{
  "vocab_size": 8192,
  "init": "normal",
  "init_std_up": 0.037,
  "optimizer": "muon_variant",
  "max_seq_len": 256
}
Each number is 128 + 32 x the weight over the matrix's rms, rounded and kept within 0 to 255. Layers, rows and columns count from 0.

# layer 5 MLP gate, 320x128, rms 0.153, rows 223-257, columns 64-127
[[146 166 162 171 166 127 184 126 156 112 152 122 188 124 139 111  79 147 148  65 126 164 132 149 171 140 119 116 135 150  86  35 116 153  89  90 100 193 129 138 159 206 160 119 111 109 132 107 110 136 168 150  79 147 106  96 138 161 106  93  75  81 124 156]
 [143 112 189 130  72 151  93 139 121 102 104 138 137 102  99 108 126 108 117 123 133  96 166 165 107 121 104 164 104 178 144 118 133  94 140 153 180 140 101 120  90  93  88 151 194 194 138 134 181  83 150  90 106 187  81 124 102 101 102 127 109 125 123 106]
 [143 143 109 194 121 129 165 114 150 168 105 167  88 168 163 155  80 134 139 166 132 100 122 111 129 147  61  96  43 149 154 159 125 151 112 171 150 126 137 158 135 165 115 108 145  83 145  99 120 141 107  61  91 140  97  69 109 136 110 141 118 130  72 126]
 [211  95 131 148 128  63 114  87 128 133  98 122 139 142 119 211  85 184 159 100 197  68 128 105 135 115  94  94  91 165  86 164 135 108 122  79  64 103 114  74 176 112  82 122 152 119 153 117 143 168 138 112 128 137 139 144  93 176 176 157 181 157  93 121]
 [130  86 160 121 172 129 128 148 117 139 132 123 145 128 124 135 170 109  78 147 150 156 145 154 108 138 153  85 173 148  37 100 116 166 172 191 168  96 160 126  64  96 149 175 112 169 106 125 112 114  73 167 101 109 136  66 120  80 136 142 181 182  78 139]
 [ 76 105 179  93  75  93 109 122 112  56 152 186 104 181 119 139 188 162 221 135 123 103 115 116 103 156 176 151 129 100 173 138  80 117 144 142  93 131  94 135 163 138 161 138 157 138  92 150  95 108 106 143 138 154 174 118 137 119 175 105 109 115 123 121]
 [100 141 179 156  96 121  52  99  93 129 116 179 151 157 112 120 149  99 135 128 128  83 139 151 127 174 153 114 163 130 135 173 143 116 105 102 109  88 133 104 113 105 138 146 111 157 128 136 137  85 139 173 141 150 167 118 138 124 138 111 216 158 130 176]
 [117 117 149 148 130 128 108 178 113 170  99 117 163 131 113 155  82 167  93 131  98 175 112 136 106  79 107  84 163 167 133 149 121 126 178 137 182  68 113 177 117 106  98 137 159 144 136 131  95 100 135 117  56 122 102  75 168 116 129 162 135 134 129 116]
 [ 84 161 146 144 138 122 103 191 130 194  47 138 119 124 102  88 157 181 152 226 172 166 115 119 153 115 145 119 185 157 150 104 133 147 221 143 133 161 121 169 124 162 186 131 130 155  77 147  97 170  49 142  61  87 133 126 165 113  95 134 192  83  75 133]
 [150 140 154 141 153  71 114 182  96 169 147 152 130  91 168  56 128 127 168 162 164 109 132  65 134 202 183 205 103  73 159 125 106 119 124 127  97 115 135 126 115 170 158 180 119  95 142 128 114  94 214 170  92  69 132 115  91 181  59 112 160  50 141 147]
 [152 128 135 134 163  95 193 128  77  94 157 138 207 125 139 153  50  90 141 127 161 145 149 166 149 110 125 113 135 156 161 102 180 159 137 178 165 144 114 143  63 120 123 136 126 141 164 218  86 143 186 208 170 119 128 136 150 142 128 121 135 167 135 119]
 [ 92 112 146 152  90 148  90 172 204 115 151 175 106  90 156 120 147 104 160 152 114  83 133 100 108 201 140 158 163  96 167 132 132 145 101  80 137 133  59 147 144 120  54  86 132 120 102 147  93 139 115  76  80 119 150 156 110 108 157 141 121 161 148  89]
 [111 162 124  69 166 167 139 135 130  77  61 103 104 151  99 176 120  51 113 141 144 123  35  86 161 154  64  73 135 108 143  99 111 123 145 122 159 168 173 172 135 147 139 120  33 137 165 127  77  95 144 122 105 147 118  83 192 106 181 113  82 116 114 115]
 [143 154 159 102 166 156 120 125 148  92  95 136 129 125  94  89 145 151 116 124  83  99 107  63  86 130 111  97  77 158 100  92 121 143 112  78 113 173  77 123 130 128 127 203 125 135  76 123 154 126  92 121 116 129  75 167 137 159 110 128 174  71 154 147]
 [ 99  92 115 141 115  67 141 197 122 109 139  94 100 135 113 158 154  98  78 105 124 137  68 168  91  98 152 163 110 117 137  97  92 129  79 139 134 122 122  97 100 150 148 126  93  96 150  88 127  98 122 145 107  88 115 157 157 140  95 102 165 158 167  87]
 [162 114 115 156  87 133 137 111 137 190 138 121 106 157 166 131 114 164 110 146 129 119 125 125 101 113  96  77 169 161 137 155 162 116  85 168 180 139 108  90 136 107 138 170 158 174 119 121 204  99 110 130 155 140 157 142 129 163 116 155 121 120  93  86]
 [193  90 126 119 119 149 125  90 114 158  94 109 143 101 119 127 129 204 134 153 154 133  82 161 150 151 145 134 108  85  77 204 123 100 155 124 116 223 152 131 113 129 192 135  72 151 168 130  87  91 122 132 138 120  79 111  77 165  63 158 146 113 126 164]
 [147 167 160 102 105  82 170 131 106  62  91 144  97 164 121  98 149  97 112 121 127  90 101 127 120  87 104  69 139 231 166 151 141  93  69 202 129 140  82  64  88 148 151 144 110 140 121 151 107 167 141 151 135 175 116 137 133 147 104 147 190 133 162 127]
 [117 117 132 151  65  91 116 111 156  95  88 119 185 144 151 165 175 140 132  92  79 148 192 193 147 130 117 186 122  86 124 126 154  97 158 130 113 112 114 173 133 172 134 205 151  98 126 131 106 104 100 155 149 165 179 216 137 111  98 103 167 136 150 128]
 [172 157 156 163 129 128 175 113  32 144 146 101  99 168 138 114 129 163 153 122 110 186  27  93  76 164 139 110  80  64 118 143 145 143 130 141 120 109 133 131 138 163 117 109 153 190 105 126 134 127 128 107 126 127 116 168 146 145 142 129 128  65 117 128]
 [ 96 132 110 125 118 140 123 142 126 149 116 121 185 148 141  86  92  69 125 153 203  91 134 123 115 112 126 169 137 123 150 142 164 145 153 113 149 125 121 176 134 162 125 124 118 111 104 136 159  57 161 155 118 116 176 118 109 166 109 164 144 132 112 138]
 [106  93 170 100 108 130 188 104  88 123  88 142  78  90 129 132 104 102 124 153  95 120 103 118  75 126 129 158 121 142 122 140 116 162 106 149 135 113  94  99 112 168 126 106 117 111 110 163 180  70 174 169 130  72 130 151 114  87 109 106 167 146  89 124]
 [173 105 110 102 147 203 106 173 127  71 209  99  42 123 109 142 112 176 162 111  93 115 122 108  60 162 154 127 136  85 152 108  83 130 175 158 104 156  87 116 179 142 128 129 127 113 155 123 164 100 168 102  98 117 134 107  90 106 134 124 123 126 134 158]
 [ 61 121 154 152 109  90 189 157 121 124 119  97  94 115 147  67  85 161 113 166 137 111  25 135 174 114  98  41  82 108 123 147 136 156 160 133 106 143 148 130  89  97 165 173  84 120 168 134  88  57 122 147 122 119 136 175 114 136 127 119 111  84 104 154]
 [ 67  57  67  96 162 180 163 123 111  79  86 141 132 146  96 127 110 149 102  85 131 190 114 145 104 142  30 118 114 176  88  97 180 120 123  38 136 135  83 171 172 146 131  33 117 162 139  67  57 123 181 127 147 139 125 138  92  98 127 148 195 111 137 135]
 [171  91 146 114 141 140 127 145 128 133  97 104 127 133 174 142 182 115  93 123 178 121 150 117 102 137 110  51 109  73 158 120  85 142 140 164 135 203 100 107 144 119 121 117 157 120 158 161 145 126 171  98 142  91 125 129 133 179 170 103 164 117  69 128]
 [118 159  76 123 117 146 161 142 126 137 144 124  50 105 143 194  78 140 161 145 133 136 137 169 121 100 125  66  66 122 103 106 114 127 123 161 117 183 116 132 185 136 155 134 158  50 126 189  69 118 100 128 120 103 131 125 151 145  81 123 170 111 145 133]
 [109 140 127  73 103 190 108 157 133 150 144 156 110 146 146  78  49 107 105  63 128 127 151 145 169 131 116 204 145 133 129 121 182 174  94 112 108  81  95 114 119 156 119 152 141  84 129 125 157  79 128 140 162 119  99 188 165 131 117 158  98  73  84  86]
 [ 98 122 158 175 123 119 148  77 136 111 162 136 146 149  95 173 115  59 133 145  96 131 143 118  96 142 125 128  94  45 161 136 133 188 110 115 113 107 186 155 200 147 131 151 180  97 125 208 112 102  71 114 154 149 123 152 117 134 137 144 172 137 132 131]
 [ 85  80 162  85 136  40 145 105 151  82 103 167  84 186 104 100 149 106 103  83 118 140  69 176 124 150  98 116 135 168 122 124 178 128 130 123 145  82 157 121 167 144  70 167  85 136 189  78 113 129 113 169 126 111 127 121 136 171 170 112 195 154 134 120]
 [142 120 162 144 149 105 130 146 106 122 157 117 133  73 114 187 135 156 101 135 145 118 140 119 115 124 121 138 100  80 134 193 156 104 121 123 125 139 133 142 149  86  86 171 119 149 205 153  80 120 105 135 105 133 108 121 120 136 113 157 114  88 179 147]
 [157 132 169 143 136 168 116 153 112 129 125 149 113 120 121 144 142 128 124 114 108 168 142 158  99 131 137  53 146 121 115  92 106 152 158 110 102 144 158 133 124 156 106 214 144 183 115  95 141 136 156  80 147 165 138  93  96 163 143  55 170 137 112 191]
 [173  95 156 170 116  67 133 160 105  93 197 146 149 147 145 185 117 105 107 124 111  87 124 152 121 141 142 123 210  64 161 118 103 149 189 179 157 201 131 157 109 157 131 137 103 144 108 164 156  96  75 122  93 140 159  69 151 103 124 110 147  81 115  86]
 [112 116 121 146 125  73 126 187 128 124  92 119 124 176  72  98 141 131 170 111 103 144 142 122 136  99 148 188 121 142 143  90 113 191 127 209 115  73 120 118 123 146  78 112 117 122  89 180  73 119 119 162 153 166 151 188 133 126 107  92 109 112 116 141]
 [ 95 126 134 119 121  62 141 117 111  75 158  91 116 114 186 151  91 179 137 183  95 160  77 164 149 162 101 148 139  98  82 108 118 112 169 131 141  42 137 114 107 150 118 167 103 104 195 122 191  51 126 112  95  80 133 138 133 157 125  96 119 197 158 132]]
# layer 5 MLP up, 320x128, rms 0.164, rows 223-257, columns 64-127
[[157  86 100 131 168 125 133 103 114 164 130 108 109 140 119  67 194 132 109 154 191 151 101 164  57 140 115 109 103 142 115 197 134 145 120  88 114 153 159  98 121  96  70 213 119 141 167 127 147  89 133 147 145 146 115 107 106  56 106 145 131 105 112 209]
 [160 108 156 144 159 125 141 112 123  63 175 112 108 115 128 173 140 200 147 106 139  92 120 127 151 161 129 164 102 235 151 179 188  90 152 177  94 114 206 143 125 115 112 156 121 154 177 138 157  78 118 121  88 130 119 135 153 110  86 150 138 149  92  31]
 [ 87 102  63 119 101 136 141 146 152 154 132 159 151 138 128 147 164  85 128 149 176 122 159  55 100 108 155 135 174 142 152 130 109 182  76 114 146 111 145 127  85  77 106 139  94  95 125 108 142 140 146 115  34 161  80 134  92 109  91 135 121  82  80 134]
 [ 67  84 134 110 117 100 165 130 151  78 133 199 192  80 107 141 134 114 111  88 150  92 135  73 125 179  91 114 166  91  80 131 136 148 132 129 153 117 105  87  51 169 131 134 130 165  87  84 126 127  94 133 139 110  58 171 111  99 139 141 152 112 123 152]
 [143 104 126 169  38 145 104  80 117 136 141  89 114 131 101 110 167  83 146 128 144 147 160  90 109 141  92 182 112 116 171 120  89 141 151 115 159  53 158 147 131 135 190 142 149 104 164 126 176 154 183  55 136 107 168 162 146 169 168 126 125  83 177 121]
 [147 120 128 118 125 134 117 137 155 166 126  93 118  85  87 127 178  97 144 117  67 164 107 178  95 126  74 124  97 100  89 103 146 117 104 117 184 143 145 114 117 138 146  96 104 172 131 167  89 176 186 128  84 126  99 164  47 162  88 178  99 107  62 159]
 [120 164 131 171  73 103 127 180 133 135  81 120 201  81 129 117 197 144  72 132  78 133  85 116  77 153 125 177 232 186 148 119 152 107 154 142 121 107 135  91 163 112  80 104 150 163 100 132 167  85 133 179 144 166 167 107 168 110 105 137 161  75 139 132]
 [116 101  82 161 139 132 124 109 164  95 135 166  78 181 153 165 100 132  84  70 129 132 117  77 122  57 179 143 114 165 133 146 152  82  40 111  49  79 191  86 135 171 142 122  97  99 126 153 104 135  98 116 123 127 107 183 105 113 193 100 141 112 156  77]
 [154  99 147  74 142  64 126 186 171 149 135 128 199 114 111 142  52 162 138  42 109  81 120  44 103 174 164 125  87 124 120 241 133  82  60 146 133 130 104 152  92  71 120 215 135 140 167 139  70 139 156 195 164 162 131 121  58 146 113 123 138 162 138  77]
 [ 80 141 206 141 154 125 129 132 169 162 178 105 111  24 135  88 152 126  94 149  91 165 123 162 119 174  76  66 103 136 118 108 120 167 100 104 116 145 154 179 134 108 154 124 121 126 132 125 130 122 174 112 147 114 203 201 120 125  59 152  85 139 144 124]
 [162  94 151 138 143 149 159  73  97 187 113  90  79 134  59 137 167 128 129 125 113 111 109 157 126 110 115  74 135  90 127  84  80 126 180 127 149 149 108 119 119 159  80 135  85  92  86  74 124 137 129 125 163 154  95 152  94 150 149 114  83 125 124 126]
 [129 108 142 102  91  97 138 119 124 153 153 162 120 150 119 180 156  69 160 123  95 116 155 147 125  75 134 128 159 117 144 120 174 116 110 155  78  88 128 147 146 109 147 121 174 105 201  69 114 104  95 146 137 107  85 120  88 136 120 135 153 197  41 128]
 [110 178  99  79 159 175 151  85  84  51  88  65 195 131 162 119 127 146 128 109 130 198  50  94  67 159 176 171 118 151 144 123 139  83 154 198 112  75  92 162 154 127 107 122 136  87  54 137 174 161 122 209 133 118  86 135 139  98 122 107 181 153 118 111]
 [121 129  45  49 145  74 109 104 140 133 144 143 208 129 148 146 158 146  88 172 106 113 175 159 180 103  60 151 115  86 123 180 103 105 102 162 142 120 131 111  99 112 105 185 204 142 131 152 183 165 102  74 144 131 163 115  92  67 153 158 107  82  68 101]
 [129 124 136 158 173 116 142 127 146 104 152 116 191  88 153 128 141 125 116 134  62  83 155 135  65  98 139 189 163 109 114 126 142 181 161 152 127  70 151 150 166 161 153 161 183 112 109 106 106 127  97  89  86 169  84  83 113 184 136 187 116 138  85 108]
 [176 152 135 145 117 138 110 123  96 198 143 211  71 213 141 101  87 158 149 167  96 141 154 101 101 127 128 128 123 107 100 115  90 110 152 129 135 106 130  58 151 154 139 167 188 161 138 117  89 100 121 124 124 105 115 138 153 179  96 121 127  91 163 119]
 [108 142 131 103 110  83  97 174  91 134  96 167 148 127  96 161 129 121 106  55  89 153 173  83 167 148 140 151 132 173 102 133 155 110 139 147 115 124 108 125 150 139 103 107 189 115 110 120  82 160 117 165 129  92 175  93 104 103 206  85  96 130 202 164]
 [137 151 121 135 122 136 169 145 175 133  90 120 156 119 188 156 195 109  52  89 121 114  75 127 136 117 119  96 156 123 170 188 191 136 124 154  74 180 123 144 127 103 109 118 228  78 166 123 134 136 183 116  96 184 109 112 109 154  59 152  96 129 156  78]
 [ 49 128 123 125 132 101  94 183 112 131 104 118 179 128 160 122 104  69 136  91  76 152 155  49 174 127  83  59 163 111  88 108 117  87  77  86 155 145  44 142 147 171 131 143 105 144  92 123  53 137  76 157 136 142 111 119 155 102  76 152  53  64 139 104]
 [110 134 146  61 115 151 132  89 153 172 125 150 143 183  92  83 121 153 116  68 110 163 136 129 144  93 155 167 158 180 128  40 140 177 102 133 141  80 137 110 111  92  94  99  89  68 140 132 102 116 160 142  53  71 111 170  90 124 116 130  95 156 135  83]
 [129  27 110  64  77 129 134  98 143 158 119 138 161  81 194 118 163  73  82  78 195 119  91 112 149 102 100 113 136 129 115  92 176  95 175  71 142 130 121 166 113 163 154 127 102 208 131 168 116  87 129 142 128 109  86 148 111 125 130 162 161 131 191 151]
 [124 147 110 121 117 147 109  59 110 178 135 179 152 119 139 116  92 167 135  48 129  71  73 139 128 124 108 101 116  23 149 191 175 135 132 120 141 158 124 162 156 157 130 133 111 130 163 124 132  91 112 133 148 155 141 133 120  67 116 130  60  78  75 155]
 [171 112 153 144 141 140  92  99  97 105 180 144 132 141 100 139 159 117  94 133 164 136 158  96 135  75 135 130 142 111 171  80 140 101  88 105 145 132 168  93 122 142 147 122  92 167 110 138  67  93 132 176  95 148 115  89 170 145 120 144 147  92 151  92]
 [137 137 145  70 191 121 108 122  84  78 147  94 120 121 104  64 138 116 136 112  88 115 103 144 174 154  44 133 149 107 125 109 103 135 143 115 135 140  94 159 126 202 142 138  85 178  91 104 117 108 140  86 112 112 137 137 100  86 116 129 100 145  97 126]
 [116 135 157 131  80 101 140 129 134 149 176 146 118 108 140  83 163 140 144 134 175 100 156 140 193 136 101  88 109 158 130 168  95 141 146 146 116 114 102 195 134 129  89 119 141 125 152 102 130 105 135 147 138 147 142  77 153 117 154 178 111 120 164 137]
 [ 93 129  98 121 103 172 127 118 101 175 114 117 145 149 199 142 104 100  54 156  51 144 145 119  97 171 132 151 161 102 146 146 164  98  99  88 185 111 114 136 123 116 195 178 124 129  83 132  64 105  91 112 153 120  81 154 109 118 125 151 134  99 121 119]
 [169 166 122 106 171  27 132 135 108 151 124  56 121  81 110 133 105 147 129 119 160 152 147  79 128 108 188  86  97 184 115  66 107 122 184 154 183 161 171  99 129 116 177 160 136 132 175 161 141 195 172 158 138 121 143 144 174 157 164 132 146 172 150 155]
 [118 135 127 106 106 119 133 166 107 137  98 171 161 105 111 142 133 161 147 133 136  94 151 141 139 109 121  52  76 120 161 193 108 106 154 113 112 205 111 163 160 146 106  90 126  83 161 163 127 130 136 103 112 115 155  88  52 118 143 122 187 126 156 180]
 [178 120 165 161  34 145  81 124 142 119  79  86 162 137  78 163 182 148 186  66 108  77  52 205  76  93 116  78 165 105 189 131 127 105 126  84 106 126 137 153 159 165 108  67 108 121  81 105 182 107 165  82 148 202 155  81 151 126 118 132 135  90 127 144]
 [141 117 144  96  89 128 148 172 151 113  80 159 110 102 124 111 145 132  70 107 115 138 134 157 168 105 166 131 126 155  67  94 175 162 136  65 139 146 153 151 184  92  96 159 134 171 104  97 145 107  70 140 144  84 185 129 125 100 181 167 134  90 167 117]
 [134 126 181 180 145 122 153 111 162 159 178 149 137 135 150 175  92 108 158 142 120 102  79  79 120 150 122 154 118 100 173 150 150 163 141 128 151 169 111 129 140 141 117 123  89 115 221 165 143 141 137 139 117 143 153 116 175 128 121 137 134 100 109 110]
 [ 90  98 158 195 135 110 127 128 147 123 133 172 109 100 132  62 174 116 121 132 166 104 110 181 116 188 172 121  32 110 147 100 137 185 184  45 132 146 122 147 152 179 134 151 108 116 134 163 148 149 176 119  97 167 126 208 140  87 125 122 127 164  38 181]
 [ 91 134 148 137 119 157 178 105  70 192 124 154 190  90 126 167 144 120 165 190  49 146 221 104  75 152  92  92 143  74 135 150 124 111 149  61 154 161 189 139 110 162  90 112  54 129  98 120 135 153 110 111  42 187 113 138 144  94 137  70 164 150 125 111]
 [141 140 100 100 126 129 204  75  97  94 146 172 100  99 101 153  82 136 121  81 151 122 142  98 125 132 226 113 151 173 150 202 174 113 151  81  86 122 138 155 150 109 188 152 112 136 159 119 144 167 135 152 114 161 129 140 109 131 117 147 119 176 176 103]
 [154 101 100 105 154 134  94 164 149 112  98 142  99 120 200 119 130 136 190  99 141 168 142  56 148 148 120 214 143 115 120 125 170 144 103 128 116 115 113 144 106 150  86  94 142 189  67 163 166 152 136 121  88 131  95 110  60 144 127 109  97 149 109 105]]
# layer 5 MLP down (transposed), 320x128, rms 0.196, rows 223-257, columns 64-127
[[145  97 139 137 120 152 135 136  67  99 137 129 108 156 107 129 189 108 115 166 130 137 152 122 115  78 117 153 107 121 176 255 109 157 114 159 126  55 139 104 125 124 110 128 164 110 201 132 169 128  89 132 116 106  90 129 123 114 113 138  98 177 125 114]
 [141  88  94 121 126 130 101 124 206 127 143 128 157 144 159 203 168 151 135 150  77 108 139  92 136 165  96 141 160 168 124 111 118  95  79 114 159  71 136 124 134 132 133 210  88  94 115  97 147  95 172 108 119 226 147 110 141 131 101  85 142 183 124 141]
 [ 86 119  80 133 163 115 142 106 151 154 168  95 119 142 143 104 184 141 142  49 118 109 146 118 107 104  94 133 165 170 107 115 102 172 125  77 164  89 133 152 137 107 190 144  82 125  81 128 190 170 155 206 157 126 104  92 135 209 139 123 158 135 185 143]
 [ 85  69 151  93  77  57 121 120  98  66  96  58 128 135 179 197 125  83 154  92  87 107  60 163 143 142 113 146 101 176 153  74 142  88 133 129 174 106 174 101 166 125 171  98 138 113  90 120 169 133 149 104 123 108 162 131  90 172 101 159  84 115  92 191]
 [129 111 140 153 104 149 150 146 131  87 176 160  94 123 161 155 150 104  59 118 179  86  93 131 153 120  94 168 171 131  77 134 104 127  81 133 134 138 147  88 108 170 122 156 147 122 118 110  63  83 115 129  58 125 121  87 151 111 133 144 109  79 156 174]
 [115 118 170 218 105 119 142 191 107  89  97 110 154 119  97 103 136 169 138 160 114 122 141 157 104 145 144 135 134 116 150 174 120 135 118 195 146 152 149 165  97 148 141 169 151  88 137 139 118 163 129 124  67  83 138 150 103 147 112 118 124 117 152 115]
 [111 112 135  99 100 166  89 189 132 141 135 107 138 148 151 116  41 158 108 115 156 118  50  87  80 163 118 126  80 118  88 150  80 140  95 124   6 103 158  97 115 128 138 176 117 165 100 140 140 147  89 124 151 107 147 148 151 164  52 127 135 136  97 130]
 [183 146 117 113 106 179 113 125 125  88 114 153 111 149 153 167 109 138 108 108 105 174  97  68 141 122 160 122 149 122  97  80 157 196 131 146  29 143 194 124  69 129  83 143  96 147 141 140 129 116 153 197 103 143 142 198 118 132 117 125  78 147 128 160]
 [135  92 118 139 116 102  84 153 184  95 133 127 123 167 137 102  90 124 218 125  69 105  90 140 173 103 108 143 118 105 153   0 120 150 104 120  41 127 110 129 175 139 130 190 100 130 109 133 170  76 167 132 176 143 142 162  99 127  94 124 147 111 146 140]
 [160 110 121 110  41 122 139  94 124  81 126  84 160 128  75 139 140 155 120 173 189 145 125 133 129 103 105  92 123 146 111 103 129 107 231 155 117 147 157 139 149 106  85  95 133  69  91 134 142 129  89  64  90 136  98  97 141  98 149 193 120 167  50 124]
 [180  70 123 163 145 114 162 101 184 130  93  91 172 180  91 136 167  94 154 117 132 136 120 153 124  97 131 105 124  90 172  70 149  73 167 142  62 198 145 165 123 141 146 111 137 123 101 193 188 149 146 150 106 108 144 136 134  98 130 109 212 121  93 139]
 [ 88  85  69  94 126 131 151  90 114 128  68 111 157  71  67 120 134 138 154 124 131 139 165 143 103 100 170 115 110 136 130 202 117 107 148 145 118 155 148 157  99 168 115  80 104 112 107  82 171 187 115 134 125  99 133 121 153 162 118 134  91 111 108 181]
 [ 82 115 126 161 120 159 128  94 102  76 118  82 104 120 139 149 140  93  94 144 126 117 104 130 183 133 172 114 139 115 157 108  90  64  92 136 129  67 150 160 140 189 152 111 114 119  82 140 123 125 176 230 116 176 146  97  95 112 163 143 174 129 164 174]
 [139  84  76  74 129  17 185 112 123  36 117 104 186 151 110 188  92 164 111 170 179 102 182 137 165 101  88 137 137  93  78  70  62 166  53 161  70 143 122  76 141  97 120 217 187 170 102 152 130 116 143 154 135 122  94 172  38  72 168 158 155  93  59 201]
 [154 134  82 140 165 112 162 113 116  39 139 146 137 164 166 146 142 103  87  96  93  86 174 135 157 117 128 103 124 133 121 151 153 153 172  94 144  82 115 145 105 185 168 119 129 141 100 121 100 138 171 148 126 154 159 106 126 119 148 133 112 103 119 127]
 [129 122 162 138  91  74  72 135 213 100 110 108 152 165 166 118 122 153 163 167 181 164 126 140 154 111  83 121 100 123  91 203  99 140 151 180  43 167 118 127 155 139  82 145 145  87 165 136 159 142 141 116  96 147 103 157 104 107 129 126 129 136  92 112]
 [ 89  96 116 115 126 158 146 141 165  94 173 111 150 150  65  99 151 163 118 121 156 118 117 112 129 127  96 133 104 128 129  94  41 126 118 104 146 135 160 112 123 123 124 119  76 112 164 164 170 136 111 127 128 120 124 166 112 145 108 120 138 155  73 104]
 [ 87 128  96 110 108  87 154  98 133 111 108 158 150 123 161 203 103  83 142  84 137 100  93 146 162 121 146 127 121 180 138 135 133 163 133 172 107 185 115  54 149 151 139 111 202 130  96 166 128 120 136 135 191 168 139 141 104 152 152 162 167  58 116 204]
 [ 88 123 110 137 111  55  88 146 137  68 137 161 170 150 134 136 118 171 167  50  92 125  88 119 102 119 131 108 107 139 196  93 159 131 112 178  44  86 122 180 182 190 155 122 129  92 129 162 108 122  98 156 169 134 130 166 111 100 130 155 122 194 157 105]
 [163 110 126 156 106 113 133 123  72 158 166  74  97 138 140 109 117 136 119 144 116 120  76 129 119 104 129 130 131 129 104 182 121 157 151 105 217 197 105  96  73 138 123 120 112 163 154  91 120  92 149  73 181 154 146 133 132 138 174 164 134 132 136 147]
 [152 190 109 173 106  92  72 104  84 102 145 201  19 205  93 124 151 220 116 120  64 168  81  81  78 117 157  98 152 136 122 173  89  61  97 146  56 140 177  73 128  98 114  99  92 124 168  62 116 186 131 141 186 121 130 113 196 149 114 102 150 168 139 106]
 [148 114 139 141 129 147  92 103 138 175 119 150 175  86  79 111 119 110 172 102 173 103  97 104 179 154  82 189 169 108 104 193  84 187 140 124  64 154 131  86  91 100 127 177 175 174 100 163 166 142 151 110 125 147 113  34 140  94 125 153  98 131 111 133]
 [131 107 113 128 119 133 145 141 100 159 178 108  64 125 163 179 176 147 159  91 127 122  82 163 103  99 157 139 147 120 162  85 121 126 171 135  33 104  86 138 147 124  71 164 163 174 146  74 155 124 164 135 107 148 166 104 126 104 159  90 157 112 135 187]
 [166 181 133 104 144 118 144 171 154  85 166 204 106 143 112 138  85 142 160 117 123 155 200 108  75  63 100 118 107 138 164 118 125 152 118  96 191 154 105 139 130 134 131 174 131 137 143 129 126  89 158 113  81 158 110 148  90  94  80 125 118 205 131 114]
 [ 61 169 173 135 106  87 132 116 141 127 192 153  99  60 159 104 133 100 129 110 160 112  94 139 132 151 110  82  84 173 147 155 103  76 104 114 166 138 148 167  92  80 117 100 137 144 183 115 131 144 134 164 125 155 113 170 138  98 151 113 131 168 125 123]
 [119 107  98 100  76  97 128  73 165 152 143 115 128 102 144 102 176 126 147 119  85 103 102 173 100 141 109 154 146 169 147 201 100 104 163 166 129  88  98 122 159 120 129 151 137 124 103 122 103  57 101 150 144 129 137  87 157  39 129 160 158 147  86 145]
 [107 139 164 120  99 172 110 156 150 161 144 147 104  72 126 148 155 106 145 136  67 156  90 179 133 177 151 147 122 155 162 139 117 128 131 121 181 140 144  99 155  55  70  73 170 181 155 148 163 138 130 192 167 118 134 160 157 133 181 129 111 158 161 145]
 [149 114 115 129 133 115 142  52 121  83 105 141 148 147 155 137 145 160 170  97 186 146 126 154  53 147 120 150 137 134 123  40 145 106 149 107 192 145 138 171 113 137 115 147 114 134 114  98 100 155  98 110 185 109 138 109 155 121 113 130 104 143 189 169]
 [167 129 177 125 103 109 146  79  50  77  89 123 153  84 150 134 161 135 166  60 164  68  79 123 121 121 150  98 138 101 123 255  85 125 189 127 125 111 172 169  85  93 116 139 137  99 107 125 149 120 119 112 170 213 120 143 119 101 142 106 130  92 147 106]
 [124 113 132 159  97 136 113  96 101 105 102 128  51  66 115 154 139 169 160 130 137 104  97  76 114 102 138 164  58  94 185 169  92 121 138  82 125 118 157 148 112 121 165  99 143 129 126 108 144  26 135 119 139 112 117 137  90 107 119 134 100  91  94 112]
 [109 159 101  89 129 120 109 147 113 112  67  78 110 143 123 139 110 155 113 145 152 122 180 152 144 107 135 152  83  90 124 157  81  99 125 140 133 110 108 139 133 115 151 133 113 153  91  89 125 118 135 178 149 152 165 157  65  81 149 115 102 126  76 114]
 [128 116 120 129  98 123  60 117 124 177 139  99 159 124 148 123 201 110 193  88 155 163 176 130 138 151 129 148 136 167  74  47 202 120 128 191 158 134 115  51 176 147 142 141 111 161 138 191 196 156 126 125  37  90 103 165 107 120 107 131 104 128 115 166]
 [154 101 122 102 167 144 152 139 116 140  98 125 128 117  91 123 198 121 157 223  78 149 112  85 168 181 124 128 161  90 140 113 111 123 147  97 126 110 128 135 113  91  98 188 147 174 133 138 188 130 152 161 147 114  91 192 140 105 148 149 138 149 123 152]
 [125 156 122 164 186  97 127 162  66 155 170 108 118 162 133 114  91 101  85 107 150 131 108 159 113 116 103  72  87  84  91 117 145 152  93 131 148 200 165 131 162 192 112 115 177 159 191 125 149 138 148 123 113 121  91  51 226 164 166  99 119 175 133 103]
 [128 159 141  82  70 128 163  99  78 160 105 138 139 121 128 166 124 155  60 183 123 146 135 147 138  91 116 156 164 146 178 159 102 123 164 149 152  87 114 137 135 112  86 164 128 165 118 118  99  92 106 128 116 155  83  99 131  79 177  97 145 142 142 149]]